Weights of a small GPT-style language model, trained from scratch on English Wikipedia.
Size: MLP 1024 tanh GELU, vocabulary 8192.
Architecture: RMSNorm before and after each block, learned and rotary positions, no biases in attention or MLP, tied embeddings, capped logits.
Training: a variant of SOAP for these matrices, 353M tokens, 2691 steps.
Each number is 500 + 50 x the weight over its row's rms, rounded and kept within 0 to 999. Layers, rows and columns count from 0. Numbers have three digits each. The size before them is the row's rms in percent of the matrix's.

# k: layer 4 attention key, 256x256, rms 0.0968, rows 24-123, columns 192-255
# q: layer 4 attention query, 256x256, rms 0.096, rows 25-124, columns 192-255
k24 098:477461517479531458475489486468492551525507456443417516542459530487614519537568491486536496510501489500492453467523581447514481517468517519522529538390530484514359517567554510515484524568367509
q25 105:468447534571542505492530521417476493522453355466455487558516522540466489543513466530480401477490526480462593415432554462437604474491507530570391554563480519465568534424507497505507380517538511
k25 107:553523495447476589526451482434502538387517442502482503446641426654445524466455488497515520388462530548494579422484563516522423518487454416512553506428470529525477484567534532473531523474494504
q26 107:437504431548419541570533450447456550443600454472507449480534480535551542504492494523547445507530504567500579461542523508538527564548508532521589591437487448542478430529553443450453420592487459
k26 102:555515467479493467450509489539521499537532415497552517589566519494449475413514423450461490503557452494523423430491509497439554464449508573561445527542539532509529523532399459399467455465578524
q27 106:536498455557492500549458505567481519568537577433507529423455531460443465486540522454526443494504507502521448516563435498509502501507589446493570546536579606478538493522535545444530572598585504
k27 103:413501537479549532513478490491510489470534507575495532592415394410599517576493472577537477465484435531523367432497550480495546459556497515521462550460541474540435479471512468505524434478548529
q28 111:478482503443537528505441494416532492451545463459498592452608561594425489501508552533595453414429533541552492435437552501542565509581468560417558564422569474536500435571443504475525510598481426
k28 115:471513477577530473459611517555464440482457461469490430489501483476571482478459511451614525634530541492545545516513511454574508587421606462455498476474515491533551477437526469543425542528412538
q29 102:575655561521521471553523429529550641437540473532517514392465519562452507550493481530593554551557499665453471500548510550538511519523478545549422542452566486432502533465529511537508497535562492
k29 105:484492390467440487416500468609448462490442498551557538513505488420398485475457423506564495452576515512524542423483536457560481615472496569565531518491515456564465475459440451429549396539419478
q30 096:472437411520530395510589473488413475449562393436530452609540457464510581562513608494529434443491498551517455461520423517510433551553538497639492495500507432449498585430563383481508570381417539
k30 101:413542490499468499513443547500474530486591509489552562425515549521491532578445509523572551615474484544512525425591459463494554596548457414507515547405545507568549470621491486551587522570596540
q31 108:526452518477487396363562476475517413439558460441516473524384483525426459502423514522422432569507501462519564494563556468490491449373516561484419462576558526459464532540516529556544532532532390
k31 106:507496458532456420455532478421525503598475572568489475504428580522392568523457528490481516515450456608515511479492433527487447448644541492529503517486503540465505514603563443416471412407553547
q32 106:495441529576515526528585539423569652504467500543546514541469507486444530551410569518420499491542543528462506438409409580532509430516474533579476471482500448543507509543450576387401524545481454
k32 107:410551457564506483483538481555394427507500523476587362521506512550464444555486463568448551600482634430474519383460499471464476454423563611537482489558467454398470496459568600504452498422493488
q33 106:526648442523561566504451407511424524523482431467497513481457497514513452384514495533488488452521585493535440379403511450552468511413545526532548402524497490472458455528444474461491483452505464
k33 106:472523455474489537508545445531485437485488509499459571524502494551495508572584616482582516476619457492518551560502478494467495543608458532467504544435495438549443500439485540498427464431445551
q34 107:447490577520501598563578538466456492480481559502521489477487472470478476483549477461412434580488447397480487547474517464538433553554587531427468453462389545477528516483473539607497539466486509
k34 102:467587595533446520451509485472515476465493523457480502572463483426538553499504392442557575543556425498545496538514446521433565462462573599479447511538513494405498521472498542475423452533467506
q35 103:406547518418581534484500585431529521615518490423540516465485473526555457512467495459415573494453413464523476479527590458435457496584493505517583443480450493454476490506473561367543390523518524
k35 097:437565540498509464448548461576427471571496526446404408447445529479498518515586548539518506501585477492526578500494408449559522453479570557551532473478465580458535490454496529475519443580473500
q36 106:372544522593436488497463517517473499456535421432482558526480444497463467558492462561528501363574464445480474535510439491479579484468489466537415492484481577527455498500521490461474419541547420
k36 103:454414518533512536516511519499489561497518548517448500489551434518474469481492521389484497535503447496466522463468496518508463506402460467503569512460484567536396454518439496511579528444488536
q37 108:577468598471487505470559501533494518465489496508494390504521524407593401542503441607492547524518477455599471565543607494438483525569450480513495426525434430558503472490443440525525472499586468
k37 104:530604494554535501438460547434583544528552523528506512463505450521486496485536546541470541511470540393484483531548509500622421613638539573500580518482504554465483464502469507462593511408560467
q38 104:523508555428494427451483494385548339465450424552468461573618578591461519442500511445584532459507449592475557543479551494585569472490526489499570502420583509475568464605434509550614485419492445
k38 101:495451458451457603595440446585503551426581520582562518520510407559446470438486420563472596404484445410566599483546524517564510473503547495541508514494455489491553535527485533469507464457468514
q39 108:497557554442581451459502484446531467541436499541539528541544488473490507457483613482533490526515488523442496430543499461559486535495502464438527471447464576551505429509482473474531532521522490
k39 097:529421461520407457472444566461525509526684472404457456517498437509489484458529519486532518521474531502471559504552486595534524465570548515478398532540459467492457402514504474515447428496427443
q40 104:516525587341470449490436517517458447484578514554544532532555505406472481391506531494456475522492422533515525506576597530473476599511563487401524390537525546525438550457430596523551527532537453
k40 103:503531454536471462552492452487493563444517477565549513472536457497561541410496515441507588477495412545479533487468440526425387485466521568611503497575503538509454450422531461470481493363383503
q41 100:471443421476399576454387442528506468538511466526458475533470487658416376517544435535573487475524521496545499507524458483417486558471584507447472468408507482495488533484552533477549493382505517
k41 102:536494462509507531491494581587444514483476536550559443496392492445476481547554547438494526515476377476494464510496423518493559406436448543457519533567405504529359512454428464527491583560532514
q42 104:554467527587498600508483476462518479417479480521552475481506452531492446584456552410671543551540583617492452472396462443521545538489501445484586574531464514458444511575550455452509517571514510
k42 097:387590520503541605572490505547475438557484504509482494471379456467489525530501482469428434455512474474514501508446446559460501471552482501452418437583478486482504567517560599515540530576467520
q43 107:449538536519478448526497519529522528413478474565417510490464501460401468531523522457438462468526416468476442450511579499467435402513482436537508513493505422488626483527477512453432427517411551
k43 097:523423465483539484508488589472446501478429482491479538455480538508538510441505477439413510415458594508539530491495511456503489548600553616502515528458523539547417459457487515521517497426467505
q44 105:472434552537484406521587542536470496556510524582465482492509471519468417529424527584464570574479442556469615537508582501520518496505538474485497442509505484566459521473460585467477438554518477
k44 102:525460505421556522454613455520506426408534545546552536511499531526447548499553448621523539602579497593551534584479391502466469494435460531534490608505487462464581567566485488425511487350600430
q45 110:519480532533571512553454607438506436524436575540458546476500499505546569485555524514473467536445490410560440498548515577434411440434503451421449407476382513483579450554503476468538537389477552
k45 102:541551461533467467542461535515520464465531488590519476568462540546478459499505437471454476504520401465597518481504568548538483479500518497505488511510554532585486476459464477546480480464484389
q46 106:540437446517470549434463454556590417437569525550514614555526633544508408523562432484441481464372470528492477515438564562517438428544539593428508438507587408433514516419525449494500493555628522
k46 097:515458583523517512519428388522467491482528354468482357413520442486532528555568500561457583485502546366491482469511450471471519490562519471549486552481499506491418613456509391490494469384468421
q47 100:512571469524671452452566482523462560613477475488572505567485468479529446503398486434509519552591548488621459474552491448392524503452514472552473434552588519514477508528433480504508466437501481
k47 099:516561439486491508463617501551512455553518514526440520424443506535552556466500515581530588600460515570545426511478402483535435510597576533498449514493480509559543495462554470507545533626420570
q48 099:471390538575438522410518475582510528467486440455541450485497454403606489459448520491516651538611527559478557489540483482472502541396529527488509415458518508578447448477499547504509534505522429
k48 101:591518428537570460601579497579536568396512480487441494462506543542524492420566445512380480501509515497427504539494585500520446475421497416504495495561591559486524526523480470484510448517537523
q49 095:574531491517495522473541539538519464581438447388549539462502456427483391532493495559511458435529450538489501524423444473487499491480465548599566433526506487564549601539458493504595552547503444
k49 101:505531420494493527396524572574435506516549471499506450455443490538564546488554504518566570490519499542461484511496484521580497487467601643465448565489549553485527492471531398518464432486501569
q50 104:499446491536502551403484489599455447533451519479428502559577547478467550464521452566573482584519549559496545482534501574502557461485476462461488457463508449539507495500448458462528540569434542
k50 095:445554512527529385561515567527529490422472414441535561472402569604663453483510565436512612535463580552510472584529570436504493495420501517598559545503352550600483498421539462424465486480528556
q51 108:569465556376530482557487474479461462525500461463468505497480487517389439490522462529614518487481516445449594564522542471579467542481464539443517459522508490410567440525492560544485519607592452
k51 098:487571513490481479545441534530557449450597608483541462494445546547549506527410481493457535473482450436496499475500520528482497452550484461541460466488491493413496580484511480562434413516441426
q52 100:464455463558464460466433471469522544525472498412552463502503507522505493509512547499566473460474511560521493588508589541557513547358540439483594479457638521458533557479447517554534426429528496
k52 096:578507442581457500531526514460480507453476509472471478471418507534557419422519476529614613469539499494568592546466400487509462587542507477532539523543525491437524464434516507581451518547440470
q53 104:505556508492531476504435488446428490529599493598547409458419526466534533545540514547504490614511487481544558603509502460558420473542504487519425476414578446482507545510537447550462472444493540
k53 107:470450485492526582533491460595563477569433552539497535562568511533509547416576526523380475442536350537496417527575508536476496518578478517463553507503501553523444486515557573417414579548403397
q54 100:465568520466481584549520567540492529440519494416537628561521587547467460531559475467480487436511480522427490458579413507497511409528506515396495537517521551469538503542505487505560476461521553
k54 090:474567436495502542542486431505490582470507499453472409403432564499470503473427529492543540438561409490506495416506541494498514559537528557505565511491494460372443507530529487493523546434465540
q55 102:554481544390434472519374541633513448543456459511541441549481523507465445563532471466630462564484509524485641407524499569411524475561484494625457551537524492461510513541520473576407540467508614
k55 101:505466510590509551516632458549478529440543456383466503562488553422539478365547425509478548437517551370510410423469495475457483502434550525500556494564524515503509518460544520590581513516483428
q56 106:505563494476522521498517507483500595516496582523502492517442488419522526494484555512462470565506573457449539551482417555583472468499479521473545504435598500445438433548528488478400451515440530
k56 107:375445436448530436441489508447529554538521441456496414468498479451502513518463473490479536469474492497477461554488502499429498534556485490524513456358473507484619509572514428558620447537552453
q57 104:528431447508516476440532481557458532482500479487478520546511566525534520468555485437494442489489548481465486485410463526590461532531570497520464475451537483545478432471453524556520478522543484
k57 107:487509557536444540591537512336583381442534455549521476478508459582450505509528517492538465434498500464495524531590480478491393484445416540460502561528414404609454443503462447519493497411541527
q58 101:509377452484493509476462491536506451503583456573489379458526489487496454450484550494497498514519419388518558459533573435561473566475573477507496459439387435468526519504479560529461465588527477
k58 099:473564420523501429468521482515519487540446535459530510587465477454597417533532398433420519509527509507523429619506526451479559418560509514486506485532521532502480484472532543517513521527484539
q59 103:496565469480516445524520503495491563535425525490573510458568550406449417466540530432547533462365438514553497521505427513503472537533527492525438450476565608590446521617589441391471495563563471
k59 101:515420545529449525498519441575451482485555506489479453492502456484488511475430588477426470579488522436477519516528537494532433510576505446595564508524427492480555469412425450606524531510458496
q60 109:483521451445487510498496552476481505467462525489544547493524434516465415457554520488499587495421568463542525481457496497584532465519468518515463528505440540599491482550517630507488497462553585
k60 105:497462449520508540456471455395581446507507619431468513584463551526558548427511477534480488518530352409490557565511469527471454487495476479412462445493487510307489515469510430579497533435511579
q61 108:632414541484573502577435519471533480550504491430463530545496567576481588515509501413414544546389430584397462425465506609493505501472407524465447467516568510476496419479474423472398463552450503
k61 110:541486533492536502518404408530409528516534418500476418512630564504566451536521426437468514457457461568576491519480463472457496462463577479482429477451455396461515531514448511572510501389546555
q62 095:478529497480534575516438504489490516498527545550601496580473596597458435533521519504564563409427419479505506473477567566544538482452612399460565515467521459529489501511435538474463509636418450
k62 097:387554498542443433437468503438428504480521604504498429547434398414498537542600497460476520546493496445592494515473567506537557426465558510555503509521453546513573536458624530559514481512434597
q63 111:531568465464506455511491567545493554506361398488535491521481553537545527500445506520494546472511509587543530512487485490450419532482638522478443582543460465491479427445572532485500435479416544
k63 104:487536419550533559483594524477475476612421469597539593613457535525535564537579546485470540471536436426503498445493540465533491514494440546586495456444477482553583462440519534476471454477516540
q64 088:435410547556540480443507414466447527507585513443448465523479464510456565455539436494617528501448429550535441475429435513515458529558557446551533506470472498456511576435435483539616565609451433
k64 099:480426493409487544540540474576550536505481548480483488531497515479653467484477498515526374445544445477516485453522413487468614587477491444467465541506515546464508426511445581445510452420564563
q65 087:497557422479447571440496563458525439488492469425514517479529567492626477456411516562409565469595462500526509517516523487478494491507437497497523394504538474507478418404524416473503441570501455
k65 090:573438408519470485487467474528490498554379532527498567432548460501474516490537549481384480516462462457480632517581529506456524544472457620519563538533463424422576435496515569535462403419439494
q66 094:497467519512512377490566496409437485542563469540519438518504522448410373573512474475508516469555415563529482577513573580551569553562403514490545513465376595509470520449522653447488459416520569
k66 095:438549462477456611482578511522431452545549494501454442511445519563495557444487418560544528510562525434559515429464483392613470468479505526507423511524466452534520429524423401445618516533500513
q67 085:528506428557468540477507515560467552534533576544504566520461476507455472556531472457554484488444535516526523536427559507496473420465509444608476594540517545537549514502418506433585533545473508
k67 082:492531491475452590425506485381546454519594550525443448521516427606530512448537517529501483546531499484489484492511509517444634480485427587442516544553479553623483472579496530464477488528535470
q68 086:487505529522485473519415567445440529451527481417512491452561490532500497457511474461575582516372506528393482496504490553511527590551578431504498626521502521477474513478498519568428464469536581
k68 083:433446631439477525503558519458495582510594419488507463504459537546562443562469516499433467505514519489491484523435535506443524441503431578455577448417544406474378519533501504515494470530553503
q69 085:513508489529542493622459496477404501458463418504535514503473529564547401487484518534465460431507456586487380456518535521574536518510572482498573515542468595452506551513559470591500505442527536
k69 090:484490495444511601582463472419524502571543528489505483513536495483549543533479546469487628501539487427470482427494464547510439536539493400483434476477431441522508536526462462553463470517437489
q70 082:455461471616542533463453520587532501493427560416511519520494489448549489505491463479531600499599502498477540482452384518446567567421519476500432418509487534526464546495440440531526484627516546
k70 091:566418522494429506429432541435521477520487435457480472423570461535468476537508546579439465422467551483542534542523509522496362508608541458457502470389439537470545470500561528542425531437520440
q71 086:462482500458518474489613498468527527459628427430502440504530466550486579443472509520597497498469444513463494576526394555427519548476443452473473440540593460442609437519521369504517511514548468
k71 090:446542494546572460563465434567465456455361544645521589543463558428554434450538443465492443470509530523445497536475427483483513430410507432537534538536474494467530570495495530516523573507470539
q72 095:406432582507531456436473392577468533502460581451480537517418467435517489516479393562401499503549485480490408539484472511497508539520473565512445478555397536428432474533544488550501480496489541
k72 091:535551463505445541498530608498487462515504497509631508506589519485464466460487503490598507469492654522463497556466519489574510566511510511484524514422461363490582487467494465434516424434490496
q73 093:511557470553495425551599571548498547521525482452482530572472535475553449530546480577493522503575472492497461532381584562481496488445528452498481498577480536520483470470501587525476467489533523
k73 095:524448509423502534531448535407457539545533560621517461503507602513496476498548503472552520514475360503452529472606447435517612477487524456567460458560447462594494419521496476469601517544488502
q74 097:521467477444490422517464496556431512573441473422451533467535584418590520512520510481473464523477470616457497532558612502555544501424520416491467407447507455563556499546490407457529512527553560
k74 098:559469573555428453509486602546535459548520529462565491514455470430505460598513544412422515431451588462503444514386499545461471458526531457473516538434468522425545626529458472602548533415571517
q75 100:466477526419545490493437506614506487421443553533443492550424437500424482479544639527488456482517502376408509518523450546453497515477538502440513495517544518515546635438518495559488489607504505
k75 096:505417471441514458496463492455542545559453463478483498537533500454497465559564536483555459546455482531504501540590553470432480431537473479470488495546534389437595522549421463490447533511466550
q76 106:438448527500467513495481551545437520445592438436439470455574613527537471449465588545568513539512486557411560468447488465586465555570488464537535469495569477486541528462531440537451497571502535
k76 101:457563519513495497472483432458541533535554528557466482538468516441510490442567421533504487441509529445424396568517565498514478441494577457528481486533444515489491515479451504433478590565491582
q77 095:441496559547586490507422439492493516536473563622548460529446479462398460454472368521487505452502515503528484556420534587515564483438508506519426422561429524519491480499443487509547531540496436
k77 099:483532484496446498521470511456532559490536488501593526460470574573484479480473576504500485550470445451558499535511525538533480527488499538466521505416493492450546445475500480597442549536381501
q78 107:519441516393499512528502494493441514486416521522507581500607462481507461445468546539554526514470507561468450429497494493478601534499476581591474471536636477483487472490546546508501503548548480
k78 106:541490568575446493593493548495480580472571567437451436436421492441455550531592528512557512475491500448520490525497510533481351477498447472493576550494553557485471509575554486535573531493462476
q79 095:499558409457469487541524592469452516499489491520520404404555613539489481544548505540445537474554441501438482352497437483605450545598540483446502399531517466532491579523533553534542497432473518
k79 101:440497518545531532529483476495515489527465496464513558563465458549472557525471474557484439519538472490524477428473450498452520432434504438457578463467508548483581543524467506485471500397486467
q80 095:483388520525502452483552495534517510503404502456457436501406491526630468467467526520549488402520492481418479556484406473496454483605557483526460418533532505468485482510473468521533537468496575
k80 092:445452498504461645501541470517493494490511495577626514509550555455546486565461541483480538497475592547503498593514410478487507527432492546499496456472488447403534461416508487528520435461493522
q81 113:513498483464396489552447576545528434506463544538480516458522467574479448497457465478585430529543512507439492410528512488511445566523465500452584533481510526460485454483530503539430524538423519
k81 106:515464508578471460487488491412580567417454484468502500480529483424502444455535468512467483523522544527500404553521571552496529445434448527527451585471603550596464548436514452483438560509531323
q82 093:519481549414493515414517554439580569491541467469463502491574441516482469430531477546503436544520418580485583497479549534524596410452513505530504510553496495445459488571507560573403497452527487
k82 096:558549433536490421606501476490546432522505497447497534469519551497569546524415466523518528504418540464501538436479528487522396588478469424443507492561540424554480440468577438487426491519446435
q83 100:460536452523539553398502519483515498493388430505505514486492547558546531495686561455513499513525477539524553537499474526478552556391513481422492459455495513545470556571525441487418564528497595
k83 102:562444511499496488469487471467552575497464461430401518517539498465535554523586554457477501412523429505536486510426489606479524413548523511488455497435519583528483517516469569456459484413477417
q84 098:514467512507540419595545524533512549504535472485417499483422418533486508460548494521444500516563528502452491549439474571498483528464488470410484556619492550494573372542427475505453521442495577
k84 101:527537538467481543480481509404533494504548441573523529548540546504561489533493572461535531454532415506519595526537503476564495523396545534481402518436478503479543636529476455541393539547390496
q85 106:513474519514513497455506498483404470596520492444491467486542515441462592450512537609565597491482575482471482449507412475495439475486466446580544441535574527475457587531557479486560513456450522
k85 110:526533426474520571513486455523527433424534573487533536575442411613538558502464468541484494538468522489521521463573416478521560530480440411434469435411480442559568420510543387511492511463487449
q86 106:563494476451487487520496450499458448490549451414508475466458564535563557502448582440490507479522517578517541411533495506436465550468432506536574462536444595520358475501489471434546465440593524
k86 094:523530539503521409443524490471447532533506474486445515512580516451425453425553525483449621518547556456573499476538515556494502465518420510473460416553510534551385471557447532493462521500447501
q87 106:574462559476577433503435523488461574514491429449502443506469617454468500507526522598574587508435429481475530483450580527567488518500522578467486466432520530494516455531506440613462549631508574
k87 091:431461450461414456440462441440530496558514461501495496482527500489448448544448531549538437511450474505562554502534576484429534556479567467629443516620529542519535562514480557377522400484501411
q88 112:500578496593516504560574509493526546492480527529512466556520507502525562503488481436481469559426500512474530410477565465435473497444530489577547489528516519626526518535433581486441486492445531
k88 111:543511403482441511502492457489395446453435467565564442487453534518538486429378562537511451529596528595586521447496467537517522484472563528434438489498480488539477507493466441505481505613451552
q89 094:496517489489568557540531444554483482543535539545480483476453416499461468529438510482429465488512544509478430493532460511490512512620499458490545412463475495447382519423513389499551418542542529
k89 096:521505535419542444419427457389487384409464470501423544521498529495449451562597555477478458485515537581535601434534461451524587533564610474592471493621481482563440573455475573526498582624457484
q90 107:486477499520556481395553532488592532496524486564445502529486520484460432522466456550432480461436536450415510499547491570544457516518478552499477610550479539463567529572563553461462593560486422
k90 104:494524488671531418493449473558513483436517514500490432474432570575473543498529527438462453469533540489462568571512461464522584591498530570594502510488494466493521457486443470459446403470438460
q91 106:541482414443463489513541459531459556502520465487515517461475536609485427574534592494476447425479511606547502553524536430499490520401409388482527429458545584580574563489476429478543456508537519
k91 104:506451429513425505514526471458433509482507531524466461439504426521498471454475540522533487514522503522504491500520475536488516490473482586432498330535561528570497536499523572502380557476480510
q92 110:485531524539498503512540500473466455530404513507557569518469516478411456554545429514541477484547455370491447466496543524616473525479597490519426528616358476488497483484472500544522588486436484
k92 111:465496559489439519484447527527436400490514415558571525505512525469499524427412506493464440535586503426537521405451571477535488562462525465514540574504448542444435469464574539435437471478474583
q93 091:555465580579496366435488523454511492547507530460540561486433448494439490566476455316558496558526460482408478443452541613462456573552487485566522478575486559559458635535570484464532535470554572
k93 092:603521528533501523502534487489425450489486394518513457390545522551558489471485561531433610580466484567397496528434542482541554568603435520470542471497456533555488499464483483463499549452523501
q94 097:528544500555405595475485473511513485499425542531607463410484579481572545551469555519574484593453539445400544524475545502507487478482618495590546523545492401506538478529505402463516426493515407
k94 091:552509426502548529554510466578372463595505448556492559540509491501428471438478581497619437545516473552465387486462522487588501442421405535539554460497528525521400529448426551540489540556514463
q95 103:483474465529491463467523428578393489505508550581481543431547437507519471451550511573453495497494486592435421404553530447463511593547503411551562471473554538524554598528438586460415463494505481
k95 103:470530482501481458488456480466532416456567530451528477463499526400523535482447580447487464555530486650612491476481417505482520461490555547515456566491542510519551435514479522538526558467409466
q96 105:460546504520564541424465492509511492539488543551530488510499409504556402496550445456411621563509464471484475582439437500482518514446551410582426483556422428413514568520513478529582466470527534
k96 097:556524513476455502548563440467437479511499519498444485526503532426518508493509448392542571485522508524481522387440477466489461517546382523495472553577486430409573486450442469534452586581509583
q97 104:469490498479514481506558527485519480573453418581506501541550484508532544473454499458458400528507440507497469479534518628430465418457531469516457391580473538500470432493486548466536487461535498
k97 100:522422589566440464494511452529611608533517438446424492556495504521493423496520494510495470492434571519463500574536491525569465454516432450497482496582546472411502492558523568487460501538587484
q98 109:519548542376464533561551496526502423496491581457520455562516514500532475513419445550460604442471503434514435544463460455475520468546516483410524475540379491500536503484459506450531498471428524
k98 113:429487520510602479511429519516509580529512410461435557569559493566488521517566499522454420503466568501506518514577555519474620481466480571531383556551516517564497498481470555460539518484487573
q99 105:535404520534518532520520522532465504497475568475411586509439491470508556545538468480458457405508540423500492537396591537530446447461492455395458601442450545446518466541505547561448580543457530
k99 106:517443545533535496529491558434551506513456446483584545458506394502466513572381506503584547468508496448453371430503498464504517461562493544496428410458493564554542410509486387440442461529580403
q100 103:552465446532533573405503523544480491472482503563442559499527383479537542522481532514517481511568501558450565509383479543473593541460422592450585527458593483492534362539460493464505483543478478
k100 103:479596492582452382469565489493502490483506588434404523565441543508520535557450532463408430609444384523434464589500472433511497447501554481505470368499514532623449456533521432442428504431496520
q101 104:506584504419564497470534481510578474469424428468530478521449549481466536486590502482543403515474451425382475547512525580574429553585403535478559453481513520440525518554438556516608481459521557
k101 106:423469411531477540511457508485499539583551492529560531583485486546483457459502552491559430455496611480576415559479454489539406443414542486501411502513432562530505445460444421414471547499527443
q102 097:535481543540544508479538415490503545489572465538550518551460358427550492422446461527544419496515533525608558568479439441459566518484533455573508515513578469483496527447505503420545537453434482
k102 101:396528529417437472515538500454524530510484567523488511497464493568442448461431495488551548449514464450513474499496477461523479446495524689497456504517505474536446486498435489619499600581430529
q103 106:421510437505490530530502553524467494470512512389470491453431490440518510412508495569497460561509576452559454385405526546561469431475507535490506464698531552402519463484499402505529517579495382
k103 111:462470633578486422460532649478517466469504468587568418472568466483488567500521485464503575498462492418591450415519574380473406470470516425487506517461512535583586550480524490399471551523436556
q104 104:543503593546458456513496519529547556448518497427490470562452436526562553498548443604461530466497397475455472493342496489543545532547421460527561537535545497469438424504547488542435465462509462
k104 093:540490502453611553528573426485479504458573452612501425427468525588482480503505466507474480422452506617522463460530503455503553419550543571451510488461528522455495473487511543499517486472534598
q105 100:570509556508492506499447471438553457516519452568493586523431536573415515446555430442546551459471511509477524372526514451437392596532518464451486540604464554435468514549595433424452599524549520
k105 094:484483579496443424545470461527505569435525496528507440492560535527500489516472575611517534514481496513497543522560457440457543436499558555513538543530508547503467508445481444522586495494497519
q106 106:436506572635538451455492428544615485491422477576411446553477445477544576461468464489518575445584469474540480489464522506453449553445585499425449528442419549498543542512501516519517501493421530
k106 106:466506396355550439565474536521459525511462370496510555460465570497476529541537498593528470516467487515552460484608424503509491470581543465448514428498532451500465503473476487491488368596559635
q107 105:552493596489525416468560507481487607495457391463567528381581503508442495581475536478469494534555502507425541635508542513456505476574489468486536405461543394476455476592529499536528564549576433
k107 102:570457508606516529489527472428549521429534548527397558515475468557479435538532486462436443455551590503585482428429447475513487555496437485514468504470518542449512510522554541497485487495595526
q108 101:491492574444532485488497571460518506499504502457558519525596596512491475563531543519561520520440419500472393570529502450476537522470478477463527557454491476488452471486523592506492535486530499
k108 098:508566531469409525487535473546516483495485517509527493523506457481456439387428488420475437470495572442578552471458516618464495418519470505525523446570522417479631505494580534440541504442525486
q109 097:557492490509489499422511438485450491489528469485534603495523606521426529507511491492509503528499523456581567582525550511482560476612442576425509491450450479480452534435519554567463521544435492
k109 098:530463430507578448518467458547468542450494476468527431428478439527476452486442519489491497563518527459449538531434514484508519601511555533560558394436513480507453446501491504379524531476536453
q110 107:598536476490575542409453462487539626501443505525432400528496458505510482486634392494533511532593468527569517563468497553452493456423516480528506509523503472514478453470495565485565474483481532
k110 108:518557476468515357555568444406448461502472502493566532383407497470590525436430501484548482511523503452575503598442505465452475561534453507450604544510532496626573504517515530512454497552539457
q111 105:466479466562513441476503509559526481520462486530468503500448474450455441548510487565487434511473506545516473438415521514565480561455446472556497629526513484479473579523475496488410468518516545
k111 095:497454469483594453546461513407515521568595539392420472471485561489584476447505422531503507538513459460549463538521492448457500523393422493550543392491505534581500533518421439451404514450393474
q112 107:509403545451482561550540543484529525471561469470499533483385524560518476583513515597518446461453496472596543376503541523425513536531481497473555588513505457559520566614436507477502461516566485
k112 099:531506550628505499499539484446416519573497538507484490577470495452476506416509526593631552547557504541492550540474414499490478498472459431518492476568512506534530530437465518599566494470455503
q113 098:548576505585525397442506542487576480504545510551508411558476488452516437450557519433689516493538557493524484471488537515458546450504412593578495526442499492515527534556480444441595479487480528
k113 092:436539394461505470501538526443430549600464552535441496466447626559453615504497469470482478493528467458545473508470614477550455493506435539571579435500464623506458493506580463445601483512446430
q114 109:479518504462409508509442495438527455446418564538507514487445541505558526502505502492503542578449473453491562504508427584320426413460533544430549514536460469388512574584517538541578418530573529
k114 099:557401549506441509492491544455519541534513504543468530499425460431515523395458524477409546448470524482418555486513528490531428467530454562492443468562539481558406510477501545477462516466429613
q115 108:474491478497515489567502489423484521523498534502578473458514472442532459468560553481462461327481514407503506523473458491461536550466561472627476399487563536409513446566568587466492524471540451
k115 101:535511495608430489505592504491481393540521544422498446496606471479552555581376541503534502450491553489450595433518493510609504481449523534480548504565497429538481512449463465413460526431393472
q116 096:463568428376457474545447494463481476459537463484528547429433498504514406419481411473492533501485536505496496507571520572496465528502597473533573495438570490410528508516453468519470505514544495
k116 099:446516528518470544422368476515512490537543494389487395385460552544498476545434587475538514432461467560459511517506527344526504520519433595541495565479559559516475465516518439408471446550473578
q117 102:460503477559480517466520491515486413551497606492512515469491511445506468473435476560536511476470559522444476445551520502555400486450559422460508459490457549469502545500500549553415609403500492
k117 104:491448578553535499538450452481445466584436433519414472511492521526507512469423486572491568460524449534475523541526556464414507544479479452460330587485539535424463525495536488391547462484457477
q118 099:563493505545453542415579430539533503607521574487548463510521502471502565447537542575494515528481530528562469494522537484482512487507580481527454505517529509497555569568452472524476468398477491
k118 095:434533481463491516491573510587432455455451457444483556560493410543444408516466491539570462477502494475468438596537489514400475609451466471561531499538533560521542566575520526484492548497518440
q119 097:536559504440482505549512596513461565529467495492527493427491491525592532477556496609517475558539539453588543524502472490491471508479500429471568506563466519474493524522496527407417428533558429
k119 103:477508496449494484441607565474552446532467540496496494440568497524505508577597460634535487571526543489517445495492507437465522579494480418552490512454613498507426509466497424384465456463440555
q120 101:514495496391523507579546443587533523454456468541504531415527452400459512511575537432565554497488543527550460517500497587543560482500525456503490438533536630381536449549524609435482523669482486
k120 097:571553456539466517498609417499504484465484548464537458511532492438479585495491425533485468575517491502504527523534531450473482500515495628589482593519448486580596544507528406427597541531562445
q121 102:528476392524525577560438567483513366481453523506506447480439462529428517465510423544436392542483431534479469559591481468485455536448500479461580496437574512456455459507500442515487401536520532
k121 107:461437429437549536565496560445597499556446477496575495483531530573544512570527514467396469419459499463534516460535470482476532473532495516498420475523581516456493585519465525594511466447551543
q122 107:499456466466449496460488533572510547523441456574492543496502561469501594450525518466555498465517519483514585562465512479498528368433544577550472469426558460443465452550482466561466669485530502
k122 102:527468545506479528444503464487515435461535534544404582537477504505518458448480518492434539586465636488462478534489505543664378490528544492424454456583404444479504428498519507519392411544422491
q123 104:503529516504477414507537539455535478571547492485402476512599472490482526521487554584515537401563461574502482654517423477484476535436519459362484614483502510518500506590451462429483556490545550
k123 103:539567434466482565542438565502514462557448538493503442543441518494497468443391467477469481526452465535572476536475532435588502499615637522514434565482432470500523474413413473575375464455571523
q124 114:561446394505572495463476477628438497456544466483525524494516495515483466452568546480575457481541569627428548513461560500503569549513519533473546577467599460548558410531453521498508442479477528